Weights of a small GPT-style language model, trained from scratch on English Wikipedia: 23 layers, width 128.
Each number is 50 + 15 x the weight over its row's rms, rounded and kept within 0 to 99. Layers, rows and columns count from 0. The size before them is the row's rms in percent of the matrix's.

# q: layer 4 attention query, 128x128, rms 0.319, rows 0-24, columns 0-63
# k: layer 4 attention key, 128x128, rms 0.319, rows 0-23, columns 0-63
q0 134:38 59 38 21 43 62 44 49 50 23 95 38 81 72 40 83 57 61 56 53 40 58 41 52 27 52 72 60 97 44 34 27 48 53 69 65 27 24 52 69 18 12 63 31 50 55 54 47 52 48 58 48 66 55 86 58 59 46 35 69 65 51 55 71
k0 086:56 50 65 53 63 41 68 47 35 69 26 41 14 41 52 31 47 42 40 73 54 43 42 49 65 41 51 53 29 42 87 49 38 57 58 27 76 72 62 45 63 62 73 49 71 60 53 63 39 57 22 66 45 50 33 60 27 76 32 57 33 52 62 22
q1 127:48 49 49 17 49 51 61 72 63 40 75 54 99 76 23 78 32 74 64 41 27 58 46 57 28 60 73 62 67 58 23 62 40 43 60 63 27 35 58 56 37 33 48 46 48 70 64 17 50 37 44 48 36 47 82 42 56 57 25 45 52 43 67 73
k1 089:19 50 51 77 48 86 45 53 42 35 64 37 24 50 42 40 49 39 33 62 41 33 40 73 29 51 59 67 26 48 38 46 54 51 31 55 16 48 58 38 40 63 27 60 54 50 48 40 36 34 70 49 66 32 72 54 58 51 20 29 45 42 49 57
q2 088:57 46 56 04 36 51 50 15 60 36 60 51 62 29 55 74 31 49 40 54 60 39 58 39 56 83 63 56 31 49 75 50 38 46 55 77 43 48 73 38 32 39 57 45 40 52 56 62 39 39 70 65 54 36 38 68 50 51 49 73 37 79 55 51
k2 090:46 58 40 33 83 70 74 45 37 38 42 26 50 38 50 42 48 38 51 70 36 49 48 68 79 56 68 42 69 56 73 19 41 49 60 34 30 74 57 67 51 34 46 41 66 46 24 73 63 77 67 56 45 53 42 44 36 38 79 44 87 41 49 36
q3 104:63 49 50 58 57 60 51 41 48 43 42 55 32 12 60 22 63 69 54 41 38 33 47 57 67 40 51 29 15 65 77 59 62 49 41 38 52 72 40 17 44 62 42 78 59 61 56 80 46 54 34 63 49 38 20 60 49 41 54 49 44 69 41 22
k3 095:62 28 54 35 27 28 50 38 34 34 39 71 34 36 84 46 65 50 55 42 61 57 87 15 42 55 58 18 50 48 57 42 50 50 29 68 41 41 65 70 33 28 74 71 48 23 32 54 42 44 57 48 49 43 70 65 53 55 67 57 61 54 66 36
q4 105:49 80 56 42 34 72 42 37 45 67 08 60 52 44 50 28 40 22 67 52 43 47 58 44 67 53 57 38 14 61 78 43 24 54 47 19 50 57 46 61 58 53 40 50 57 54 47 59 57 57 75 45 32 59 14 15 57 56 48 35 48 41 65 47
k4 098:53 55 44 49 59 38 50 71 31 57 67 45 49 48 53 55 52 15 72 43 55 77 48 34 53 47 48 44 39 65 72 32 38 44 55 28 49 56 99 48 31 27 76 49 52 61 55 61 52 47 68 30 61 43 31 43 48 51 55 62 63 54 28 43
q5 093:23 32 56 26 43 33 67 46 67 22 35 68 40 29 47 64 41 32 66 79 56 72 59 59 45 50 45 61 53 57 36 70 49 45 50 32 30 38 66 38 80 49 60 45 68 59 61 25 67 62 51 33 53 50 34 22 41 61 60 72 52 38 52 89
k5 097:48 83 44 64 34 62 42 34 64 30 28 56 32 47 65 34 42 43 47 50 48 39 54 74 57 57 57 58 28 33 55 25 65 40 41 49 46 51 59 43 27 89 53 41 55 47 27 66 36 35 92 78 68 60 46 57 62 27 39 65 50 72 74 53
q6 092:54 35 49 58 60 43 85 73 43 41 73 39 68 61 48 19 36 42 46 49 46 43 20 50 36 45 65 43 48 53 58 68 58 52 48 26 72 45 70 26 73 84 37 59 38 71 58 16 54 48 46 29 27 47 48 55 50 72 50 72 37 24 39 64
k6 101:66 36 28 42 67 89 30 49 32 12 63 17 41 85 50 46 56 48 12 57 58 44 54 81 44 62 43 60 23 34 63 45 49 23 50 44 44 38 56 52 55 53 52 57 61 37 61 42 44 39 39 71 63 44 52 56 49 42 66 41 55 46 53 67
q7 093:58 49 33 31 51 60 39 33 51 45 65 41 49 79 43 66 53 49 69 80 27 46 43 32 68 38 50 54 28 56 25 34 54 55 59 85 45 39 36 51 35 17 44 38 34 58 56 52 51 56 28 45 48 65 64 63 65 67 40 84 44 51 53 62
k7 114:49 56 71 50 52 40 28 58 70 35 59 36 54 41 32 27 39 51 31 35 61 31 45 52 56 48 74 91 45 35 55 36 16 61 40 48 26 69 68 36 27 96 56 31 61 67 61 35 49 59 69 62 51 57 27 62 56 55 43 90 69 51 49 74
q8 105:21 50 46 59 36 33 78 60 62 53 27 48 38 32 45 68 60 54 45 39 73 45 52 66 25 66 64 62 70 61 55 45 53 42 64 51 48 61 55 69 51 77 57 46 62 55 21 69 61 17 85 73 53 28 44 50 62 41 43 23 61 52 92 48
k8 114:31 63 46 60 72 59 34 41 40 37 59 61 50 52 41 61 42 28 54 49 40 65 45 45 37 48 41 56 47 50 75 16 35 45 74 83 80 49 90 72 55 55 45 58 40 54 60 54 53 48 38 46 46 58 77 34 48 40 50 22 48 51 44 29
q9 115:40 73 40 48 46 56 39 53 43 39 63 43 60 59 64 63 31 84 35 52 44 45 59 66 60 45 57 57 62 51 51 46 28 40 67 28 34 51 75 66 45 43 32 56 56 43 36 39 46 22 55 64 52 37 68 57 54 54 41 61 71 28 52 28
k9 120:62 39 74 44 39 28 57 58 36 78 43 70 38 55 50 54 43 62 72 26 54 74 61 37 38 63 25 43 13 27 56 58 61 77 47 46 80 47 58 11 73 31 38 68 32 53 80 66 45 40 26 26 62 51 54 58 49 58 71 44 39 38 38 47
q10 094:36 37 52 48 44 49 67 42 46 45 53 38 69 46 57 38 63 45 74 65 48 54 68 31 27 68 45 33 53 53 46 52 38 33 34 51 50 60 67 54 56 48 88 33 66 28 61 51 68 55 66 48 40 49 57 41 38 76 48 39 60 53 61 32
k10 099:69 87 35 61 69 56 34 35 42 45 66 18 60 65 51 40 53 32 54 42 64 58 54 58 53 40 37 50 40 53 61 54 41 43 56 51 71 56 46 81 12 12 18 41 40 38 70 46 48 59 55 56 28 50 63 50 48 53 26 71 57 90 56 20
q11 110:48 86 32 30 38 36 44 33 44 59 43 55 70 47 52 36 25 63 34 46 39 72 72 33 53 70 72 62 39 54 60 44 43 44 29 57 50 45 26 75 69 56 39 39 38 20 51 40 57 39 62 66 48 36 55 80 41 45 89 52 54 54 56 54
k11 110:62 56 79 43 51 40 44 52 51 97 44 50 71 64 44 60 54 60 57 62 63 70 30 49 69 40 50 55 60 70 51 59 61 46 47 24 65 29 62 61 50 47 40 62 51 36 38 41 52 38 35 57 62 67 09 56 48 14 65 49 66 61 31 20
q12 105:40 53 25 52 37 68 81 56 34 49 53 37 54 70 53 75 63 60 53 34 21 58 47 65 52 25 54 36 54 64 47 38 34 63 50 43 36 43 45 39 42 61 52 55 33 62 06 59 63 36 34 21 21 60 56 65 24 42 30 66 63 54 59 50
k12 104:56 28 61 73 60 64 60 35 28 44 35 42 49 53 58 43 51 60 54 58 55 63 68 50 42 38 64 31 34 40 62 70 50 62 32 29 69 42 70 72 50 53 43 60 27 61 00 27 62 55 56 46 30 70 65 56 62 56 59 42 80 42 56 32
q13 101:59 70 47 49 41 39 76 67 35 48 47 23 61 61 53 71 75 35 55 28 53 59 52 32 66 70 43 54 55 36 69 65 49 49 40 57 73 51 83 45 50 55 65 22 37 34 49 45 57 66 51 36 57 50 84 60 61 38 56 74 44 52 47 26
k13 103:44 58 60 50 38 83 67 49 59 27 64 46 71 34 19 59 55 44 56 69 55 45 65 59 51 64 55 74 49 59 48 46 51 66 24 52 40 40 31 53 14 33 30 61 49 61 64 56 68 45 76 34 69 81 39 17 64 34 36 57 36 41 23 51
q14 102:49 22 99 39 58 88 70 65 27 41 54 65 36 41 55 51 32 28 27 38 79 54 58 57 57 43 74 67 55 24 66 55 52 38 59 67 31 60 67 49 30 48 48 54 71 28 55 48 37 44 42 40 33 59 55 18 27 31 44 70 79 38 27 63
k14 104:34 67 49 48 24 86 81 51 39 66 46 64 37 62 59 58 52 51 38 71 34 49 50 84 36 50 34 60 42 38 52 59 68 27 52 53 42 69 48 60 55 34 37 28 50 34 31 58 62 47 66 65 20 63 60 52 46 36 55 63 51 65 59 39
q15 092:53 57 53 99 33 57 40 55 64 63 71 45 41 44 37 57 26 47 57 63 58 79 56 45 46 36 68 37 45 64 66 41 72 65 47 47 62 37 56 56 42 58 52 25 42 38 50 42 55 36 44 50 63 54 39 43 21 35 70 40 14 66 70 53
k15 098:82 75 61 45 65 58 57 56 44 44 70 43 54 49 74 74 65 50 35 38 65 50 62 42 33 46 50 88 77 34 68 52 26 34 42 58 42 62 48 55 99 54 49 70 36 62 51 85 56 44 36 54 61 47 51 58 65 84 45 48 45 75 57 33
q16 110:60 52 43 62 52 43 39 67 57 60 49 37 55 80 80 67 52 56 57 35 63 39 46 70 44 47 49 43 63 68 46 74 72 35 85 36 63 21 44 48 79 70 46 61 41 54 76 54 55 50 67 33 44 48 61 60 47 73 26 34 40 42 31 73
k16 110:22 14 52 37 45 71 28 56 52 46 71 49 54 50 33 60 32 62 32 62 52 48 23 70 45 60 54 48 63 46 42 39 61 48 71 50 70 22 48 48 37 42 50 36 66 59 57 20 43 69 32 49 46 72 68 30 64 24 46 78 30 49 21 56
q17 096:15 58 40 61 37 57 51 45 73 76 47 58 43 53 64 96 53 81 45 44 67 50 84 59 22 42 19 36 50 46 30 48 68 50 79 71 39 70 39 56 55 38 42 52 73 50 49 57 27 59 52 45 54 63 47 57 11 37 27 43 52 43 26 55
k17 096:62 63 33 46 56 49 64 15 75 36 34 60 31 40 20 72 29 61 23 19 38 65 41 36 56 43 60 37 70 42 58 64 74 52 64 69 45 36 56 50 58 50 56 35 44 40 48 57 62 56 63 25 40 51 52 55 44 74 31 83 56 71 53 50
q18 103:37 41 29 51 51 40 68 47 75 19 46 47 45 59 63 27 66 68 31 57 36 59 46 40 35 70 25 59 60 36 56 57 46 29 55 50 38 44 56 40 49 27 77 60 59 25 52 51 76 46 56 49 63 25 77 48 43 53 54 48 60 43 51 36
k18 107:38 51 54 44 30 49 53 55 43 28 36 23 66 50 39 47 73 52 73 74 48 44 47 45 44 61 49 42 24 44 31 51 46 44 41 68 54 31 39 57 42 73 32 38 63 47 53 51 43 12 54 27 61 43 43 47 36 32 67 68 27 61 48 51
q19 093:39 51 41 27 49 42 67 35 57 52 51 59 30 17 26 31 55 34 66 70 53 47 58 39 48 41 45 63 55 29 47 47 29 41 52 55 79 31 49 63 54 67 62 68 33 65 52 67 63 34 36 70 59 56 50 33 44 16 60 43 48 58 61 49
k19 100:49 60 37 58 69 61 49 35 73 55 35 62 78 35 85 45 63 43 35 57 62 39 60 35 39 56 67 00 57 41 56 44 59 25 72 19 54 53 66 50 69 57 69 35 42 42 60 35 38 75 55 49 62 48 59 62 30 34 44 40 58 52 66 50
q20 109:74 57 28 33 67 62 57 49 60 42 73 51 42 54 20 42 44 69 59 44 45 47 58 48 30 12 32 45 32 51 64 58 32 44 54 66 24 54 58 67 54 32 75 21 49 19 47 86 40 30 44 69 63 49 58 49 61 49 38 44 57 70 28 48
k20 108:54 71 49 47 50 41 50 41 54 75 68 57 22 47 41 60 49 42 26 75 62 45 51 21 41 61 47 76 63 49 41 52 44 68 31 68 44 29 40 45 60 66 57 57 41 17 36 31 42 73 45 36 40 43 52 50 64 60 47 55 34 76 43 54
q21 101:50 49 59 50 61 34 74 44 55 31 91 49 46 15 63 47 41 72 69 33 39 65 54 63 44 50 76 39 68 39 47 51 63 66 52 67 36 42 35 38 46 83 15 66 69 46 64 51 61 56 38 55 63 42 67 55 81 50 33 35 76 41 38 36
k21 103:55 43 63 43 53 58 43 47 40 58 19 44 32 77 40 63 30 62 42 63 77 56 35 48 47 44 31 69 46 46 12 51 48 53 53 77 51 28 46 53 28 53 65 87 34 52 59 55 59 48 58 47 58 59 59 36 53 36 62 53 39 20 69 36
q22 106:63 45 60 34 71 56 43 64 50 63 39 64 92 54 34 66 48 79 51 37 52 51 57 32 68 31 37 51 32 42 63 19 31 33 09 38 37 55 65 47 56 62 45 75 65 45 53 43 57 56 23 41 34 55 51 37 79 42 59 74 49 67 36 68
k22 106:52 67 49 76 60 45 68 42 42 45 60 47 32 62 72 39 27 44 58 55 58 38 55 55 53 45 59 49 33 64 58 67 84 71 48 28 50 86 22 71 24 30 48 71 40 51 35 51 47 36 68 77 56 55 58 52 55 36 53 34 52 78 83 69
q23 102:57 51 37 56 30 48 44 55 36 80 46 43 45 60 43 49 51 56 43 46 50 66 47 84 58 36 53 60 65 59 53 75 32 67 47 53 40 54 34 23 69 43 83 42 39 71 30 46 45 46 52 22 61 19 55 34 26 45 53 41 54 33 32 54
k23 105:48 35 86 47 66 55 65 48 45 44 44 60 43 37 41 67 62 41 53 36 58 52 41 70 34 39 41 38 78 42 61 69 47 55 18 40 50 46 70 53 62 66 53 20 55 46 65 09 62 63 52 58 40 46 33 63 83 43 38 18 20 42 45 55
q24 107:74 23 27 54 61 81 63 39 61 47 52 29 34 44 43 24 40 31 46 62 34 43 65 48 72 44 53 67 70 37 53 50 52 64 18 45 58 51 24 57 50 35 53 59 37 40 53 82 62 47 40 36 51 52 69 31 19 74 39 45 42 39 75 56